config.yaml
n_layer: 8
d_model: 192
n_head: 3
n_kv_head: 3
head_dim: 32
d_mlp: 448
vocab_size: 2048
activation: "swiglu"
norm: "rmsnorm"
norm_place: "pre"
norm_eps: 1e-05
positions: "rope"
rope_base: 10000.0
rope_fraction: 1.0
qk_norm: false
attn_scale: 0.177
bias: "none"
tie_embeddings: false
parallel_block: false
init: "orth"
init_std_qkv: 0.0229
init_std_o: 0.0
init_std_up: 0.0229
init_std_down: 0.0
optimizer: "muon_variant"
lr: 0.00494
weight_decay: 0.022
lr_head: 0.00535
grad_clip: 1.0
warmup_steps: 200
schedule: "wsd"
decay_fraction: 0.813
decay_shape: "cos"
final_lr_fraction: 0.0
batch_tokens: 8192
seq_len: 512
doc_mask: true
train_tokens: 95800000
steps: 11695
dataset: "wikipedia_en"
Each number is 500 + 50 x the weight over the matrix's rms, rounded and kept within 0 to 999. Layers, rows and columns count from 0. Numbers have three digits each.

# layer 4 MLP gate, 448x192, rms 0.109, rows 214-313, columns 128-191
556492446525458480483421560572506516460497499536513580508468528476451449509413512533483482454520536501521481457533495469465481430595630538505505467515477467507485459529530477533499498463488487
467535511521503480447515446557551489509492507552434529426464483432538459501492524524507452528498499574458481405561540455409497461537453436641546491404475597378508430554446622549410584473567531
519510517430496508508502544453412512551453502611540457512550537464454522560504546484480608490426520546459522538518490494553512488473530480517472578486525470538432419523571486471476498517526503
438405562532500461554535563469424625472486467496528558554473468577483396548475557600590513295402595544517567523509570533455509479577586574416456500575467572524505489433588417519503607484467523
611494463482537401546447540500537496597484504475498555477510436500481423493547479598453489559446469473553547511468474565558461592432445532418493470487599465503531471428422455528507421561508492
510536508562543432466498409484494582597517591477495541501482420538491507548454573498445531525481568533509513521561386516533531547550521559533553588489466612408489471494440432461450472467635576
592445530474569479472458516485528484506585512512444522441365388502566510461448489500483462518495449479495453498470623495509487491578468476522427474527536524416540498528548511424592494518457515
533499513505443523498497411518491518523507483482499482470481465433514461433580416556536454562579482518444578459510489472518539494448464481495453453458440550507447475431498421555514442568465534
524571504482532533416473473481505418531512517478439575491435574551543421477465533532443533515495477419478504508494463508555394558563443546481477555483477454523434395564554523462475461598500550
588435556551534540477511463524575480551535556490495442327513467535386457429583457526493497481478578505483570416522429559488432456456439583507506483505497478571577492465485554473545497516505562
467528469485400489471513473528509538519491528551419504575615505424450497453468499522432519542496553582584577493486499433549503557508548575523500478537402548564527501544523434510486461502517511
562476489559437517494529505475487512441575556599498472466482581505533485470445509441565397562517460413448491505382451399456452544528363470493526512452424519440457583474483509483515468484570486
578404446536417517444580464518490523551481521440528560493361438593459484472496484591471572424467565523650433494584516551514562478494523549567512550492564459497492497414494538453413516485496442
604480467547499509507464548449515399461513449533442523536520429548511469516558511471487409532473603484450532624526505451554439515493540351452548477526477485474537508537521554527489539482538555
555463470551483510473436527598496437445520537432566448470581529468471527521511608503366419586486469514520530461504454527556381429558536505563485585467465439496539449415442463466473497512481480
507524516535493551515494384530568456543541511465525422603556492503480594528549502486467533509511450516490466427572470466501462493448448467528543371560521521508576554614567486448453476535508420
523447505519488478504530490527463533497481463469461579465538513512507543541457532524497477403415498472510462526479421542487511518610552542483501553531539537442475519514421520447553451532428520
618539517420512496446488449608473532524546523504463453426403460529396447473381581579495428524474607563435534521495548532472564565491551499461451522429447493574383421447492403507423465491472500
453506546411412558482483442502467467484529486551528416499630468473453521444447509566590476497486613487522571476475484516517398477516453430497550590522435530503417404527481466440483450460541539
434525448538510482529478485514517480515470525497540487522518553463574514522483466574481544513507465537458458538483434486467475486511502572531515579542524495562457552445483487471509499491510557
514412510566442544477470494498410544616469509547490466486477521464492532465499485508504541546487405525538461516601487453522451637507558489488458443539431560528414471530514518422459484468555543
538480375475544575479442563490487521494553547454453546512448559579398435512522599532532482533467520540416476539469480454584510531384461447463440486540504545536481513461488528546503442468475486
484509537362408503471552530477495589555361490532556534511434646523537524529424498538518458425502503487524560458494479490546522429519543557481458569506475608449516540454568564467593443524584501
453469440552515532486470588476486478571430546519539498526493555530515490489526499486434470527503498532455474515538528483519539472516507578488542495457556505517548464530490535542538510531561542
628522576555478496507438564560565465486595525477510508489458466498581480457522587539556480356417478468481456426463498467504544440472436446492426565455437496478488587558543559403482407461460414
551548509467525454533412555522555472449445433453575529562473527557438372469517497569482535502486457439489457497543519390459507389434469459437471594527593451443599433474507516510539502415483543
557393502510554557538539426451539551482467489453506478362463495481478452431488426497539512487536581514393436505477416506398529471577506483368437495545529495499420592526537442518505482404533467
457526415500500479571315500435480596512512557512512569501536546535491437631478445469531464457525477506511590502520502590532613532458479473491486533439558477477504485388534517443436585532515539
513493535549475478421554471559503548516434427556551520468431557514477458444464508466440552453575490537499431507528512394455556479554509515469489519451504471456578451527514488469570480460517490
472475484446483561473464506500531479576522490449461509561469498406531500474520525411454495489502485488511553467520520509546462525515545529553480492478482451499473468483601538579511504524538575
463398425482516429493483533459460487554534473526524435481432580535494562478475528485513532514499590554454483515494510506422464505446504466427471518497529538520418575482487578561463571497435581
482459425442497580436514493447544445526442511459471501497487512410476517488475522573470533497429504550506408531515470511471420545487484558443504575542510476493545491521496492453481490564484527
522473484533422480434604453517550484444444462514450509572493519475511481487499539515481583472498494507486518540485490588456538514441526501510422563533577476476488563508473515583450612433517370
512534565544526522489484498448493461569516488520453439489453585538545514547457497532514484607421491487529439402459483463431419560619497456554496485687505521628498500465547475408464469552412522
464560497523551642560496479450463577500540555449481505500474436412523482554487525552506537482457507510479476552459555502421438606541449528518538463580547444421557328479508472466529633493494460
486560453497442543498459525561537519596510530442541450496471494478484458430456554641464486531542586487531391537493433537493417363528530572529507447518537584494527593485538532486446546497540436
540456433479497524477437412509503516474473441510421479489428471655538452404542470537465486506449513520453467493479505535453538613417439563504432488466550516490524503507519482385465494570539518
528521550516507519476485502489515496505468497556548618477493511558500504388589526495462489412528551467500404479585520518552456435399513511561479599714474488478512472448486534478532587414413476
528480466550506542513527557443514546461540530478458518431442545562404489580489508507575508526546488436452521513521491480538504562543520547463498507462481505480477568419494420538518482550451506
523454457567482471567521430504517546520536502459553447506511474527508504418539510467486537543477423458500473501535472499493516484490451449531505510470516516479477518402492486436473480526523491
560507432458480498448589476478451495466471451512571478429475534520487470506494472556502475533455483509504558527474571532540510459462483493527486553536458452457474456543512464498431454461456456
498556577450586494469499523429614536525523438469546566488514579509479526455438385494507523519543576465546556517459527421427434579563554411498514523507459500410497535451579548477489477409525407
501463419480366580547522465527547394638570400433576525541533562542400469395531444516456539416445530525473560568547427560514434515562520509414470541517462476510504520529534464494487442486407547
546486522508489471482533583519561616502451528542574539557457538624477566454538465488451538447597452493508519492610454519450531458502484506463542622483488487411499470448557567523579531471474512
400474552544425497586505602421464517529553444567551453524509556540499538513535519495489550483529460502488486485480449468466510482513523547516519384526425521510559472488491479540513521522530513
592546532535471520486550453407583524412474500324484487462410599453484553531433554456548449515569514484483602552440486493450447478493536529521428507461439542593518411491531461482559509463461501
470423498438558434591480512483537432472497485516517505569476509529472510497510488440529414502550499522479425464517481447442418481490420405547561488511470476522505443485569523490502523521454540
553579495559500476520529624388497508575587495413492533477438509598428475483612421499526483570389387594457488520555570441435490581461493607495444446604487512528509427401483564543520464418488535
440539544521555574532501458412545513564447519566523597459461506482514438470500518437529547474446503439545618491469464508599514462485481438439392529429553514495463503529524496338442483477529536
569381455433560519487500510513513534558453560567511492578530468565405419440466560442518499526417509535486518455502536537531358417488449517426600446447510479446490588471554472476533512429479509
421528544421403540461402503477574425485489463547515533568451489501436553465439527441393532514480487556440506476416497539558456440528463512522496496487410458518506453433541494542565499478492518
561468517505487437525487492427350533501651500607460584470428559514511468484528514538504509476494403499485479559534470529538571566475586544494514479492545595425516547481495447523495502526455531
531466462458488443501503525510476530548527412489480446531571471463551460515459536533551545462555544447419500593423499540621453552394431492441420478438507565535539512501480463545499504546503465
508499497472480485567538493569441462560490428591494439534486508549507466418516473571508525518530473506476481471467481497540540618505461401487443508496524490489455561457489477537549467470551516
532491618474492490521575440551452441474425395497542519557464448492371449605514459514412507444544561550422554475513478551486461372490510590497506461508413427520545482538524503448520462460456495
574516421479459452490473508484534482487451462480507519477512523491462490516525516485558494519497519454440488554507507495577504495545480482507536513519421428515550535556509545532524516427484435
418538554549440351572464482533613557469572550517472454513485515439501419473538532568488498490618447474464514539485446449447386572551547556479506447480463533421395518405432383417460552470550454
533529518544421391477474479424561417459436504541541528491588548493573449591534471449479442496494503512513513492538444512507482555502449465573481480511536587424583523520613508489584456495492510
451470486438487509513422492528480577507540519559474538531496405500549470434482566493531544410522535374515503533360413539545508543546465394474402530463569506530520461520474479462460450514404557
593416475506486470454393440527602560483586551450487473565428584518518436490389469587434497459383495465488496521458516489586546482367480553504451512433503389491521542490548536484524515493492447
449431596473447510487517477526525431448593513536490485488499432487481491522563544449462441457571574512455516506465471581501477501569462537459514530511481522444434450505458531507506458514423506
578425389435448544506450482483394516466430502495527474537545509477483452467433481515509446575594547498530416551632460394549489602486507557473391379562480543529491518510530513443476487591431466
501505467476447516522501484510491480513468510498486501440512564462569556461486476519535542489503557512420506551520524479477494524470486447494486499575567461538440447540512509466511440508513431
542418477465437498489427468571482515496518498514448495478506471501471498428474573522550450518575525528465524564462435461518576529400541622597518443416428368610476497515494468465445473453431518
507495616478440517524445501551551590546525520534550488510485539526476454374387448473483444439436476548520428471550420501536442555540433375449495450457427518475485528437485486459497547485570461
473506464390506579493524443577377411545450496546455547463586421479598476456426531563461442484554554509487444637497542606486430457524497478484434522508531517480372576544487403530573502465494487
580431571489454560498435501440575476550456481511496541487458492532534470549465520479535460535500449433492518532506480533536477451459451484444547443474442547541413485464607594554396401568551447
476442460449490549364438546507615483538554446468546549545391518471415487493473459476575484492584627493539480598511496546591447507442539499526516513489558552458470482457476395505368547450494523
475480522521526483505486527472486517485479477497479458529520534469520518449549504499500483504509510496539510483460544536499560482501505497549528510515527496486526475523445461485490485502512470
473477472504413541463443500534489441571474504534399465469481529433582523514456422516461575420542545526550436456410532503511498517537462531462472537481504542480439503461487466526548497516513372
561506529486618442422498461527419485560502421474496497395487467551467401463458483463542452509519435529437590544514523432485547532396508489553486495442548598453477519489447513559450561557422367
524576496529470521495483363486584627438580517528513500530512464541443477492361560611486478474585532535481512619559530423519532390417406432463477386573554502481515512451495521428381466549500500
542512459555598569554475497501488497513536515520546602480460464492469451498472455462500440474397493466534568463442498503494448527484513568518462472509492464514486569520423463513564439566532526
512393532517478537509473598531487599498511430586533499503608492544418478453453553513573484569479521427539452545516492477477495522562538408452524665476490611475478510409518370514511464533445476
468519510419411543514494569444621397509556373418551511497541581479338456573491485515501450434450542485595504471473511614488424557520495557492429516475511604510489435566509501569540451539477519
465555491465571520508546588523545458544504436547461517485503630516493552485530549494429520557455491591490491455464563498483490427558426474509421429504507502541503534493564486477514533587526515
517536481488455549443491474473540485593475494522450471439503489453504525508534540598550505485541565336519544451585587468531384428421387473513460546512522623415490598546555491411517518470463533
525519439455450579491483555567520571461455483575569498546410602448535407378576490560487507488518440436469538566493498525581467610554502541492466538568496553479558537456473580479458508548499609
568571535515527535581573560552496452552504536569424487537492411473605545488439440552560482520454538444473478514472536468554420517626399516486407596542461540542484608611524553458534422511443545
432513477518442537468549547557492521511490472480455612530474471452460484482558604463463592451457511597560530433484492566586490485503457486557524499494448565471486450538513493444485368429561507
484539538471470566484485522469557545444488475520474547539485457469458497438572504505474440419454463524519359484556502507536569570435576581525538489563419598513428513508501497447508566538408531
498603477343419494632530448426486462505543480486486505512463471483488479587561417467453451369472501467483507632514519503509430453420477431486416470547436437558526472484500512486474454507446378
489512465496486542492472561510450492486522521481483480466570489575536478543433426485430480490473511412461454444464532532404410445440478496477628479555450434529501489474529509566409446486461520
531507605541549437507503528549503511531515570538467522423562494524425462476456517479554514419493526421525455566528528484435426463506477527512491457563488526534631564468498480523475522442535493
459504561574455401589469404486561522427485515520477498536493457565592556495544489507494500523523505492584562548610358484419510503464571404460449433387512480496486485467494527469474494432464459
411501499466440546502518440411538521515419478506541468421511423529440581479532458556453487523586482543447551478542493469502397425404417610540532489526481475440503551476528518453496410513613527
466428511527485567590503500505456504546495444563536513511478460600462472596436495586660590572454530582501459538494532449422563463499585509474446419472529473434522483406517586523430503563501448
459477509465490569460419423521601483500513577474417530468524548447427489507481486510475465544508464449509497529525585548428424500587459523520433484571433473608565449464478357435474481510523536
572472531513511530486495480384491456573515523533475489464482392518470513447503451494484490531504403532506567431513438554529466460544451523546592633516485477517550535535555544430560560485542438
483517527454382567502486504555448460476534476480590476529520484543494595506550446529585558505489496436591476495655569435408534558558604413586540546507483524419561467584550525574488540413561480
606586491489477507475561484546465531603416387504462470525553512492562578603567469544528410494494523477483496426485468501480428471523505582447530509529529540498438438538484516470493473523438518
467531427496440522483465537494466557574478594521453419553494498495442490564426453481409418516528395472458467497476521495439431547454579503511516392520488517481501436513473441571551549561575527
480484540482520515498487580567480456471347615540419467488515509606490493424505545568491417400467601546460442473438533434513423543479496539568490443567513488508494443501520534659528524502416479
517505509454453516526468498528419494418419506533565546515552489460478477463536538450525476447512532513512453483442456488521495511537506538511492500511441511560551492491499524498471496536473515
500434483469530508420411530611384497520499464473535497500462441471434528551534505532439440639586472572445496472460585517502534414470575509518472573535467460511614469503548499493510373521614493
554562634494545605581393543541504556561492459550456526545512463564554530529459556479538520483514531492514563552487467487558459495558592452544492499517619472495442378480519408395470467458467573
569504614497501562507403460500518466458491507540548485534449513434478493464559456577543457541546542527482567554416537592506421537496426615461496522504464504480516504590516554511446390541487482
454475492502482480585525517537557468527558544522543485652477465580561545572570492574472489468472538498501540510462456490465533472500476510504490465540466547558555431562479410418390586533501529
622498516530496528527553463386565391485560620551494485528511429524519468581562549613500441465465554514433446551527598462452574570448472503499526463525584479527558477530513465482391597496386501
445474471564476537452503455476493491465543562543478569596568541475456484482474559554459472509492552511484467532503569471481475549469442493535520505510481517530379499488502447392414542498479531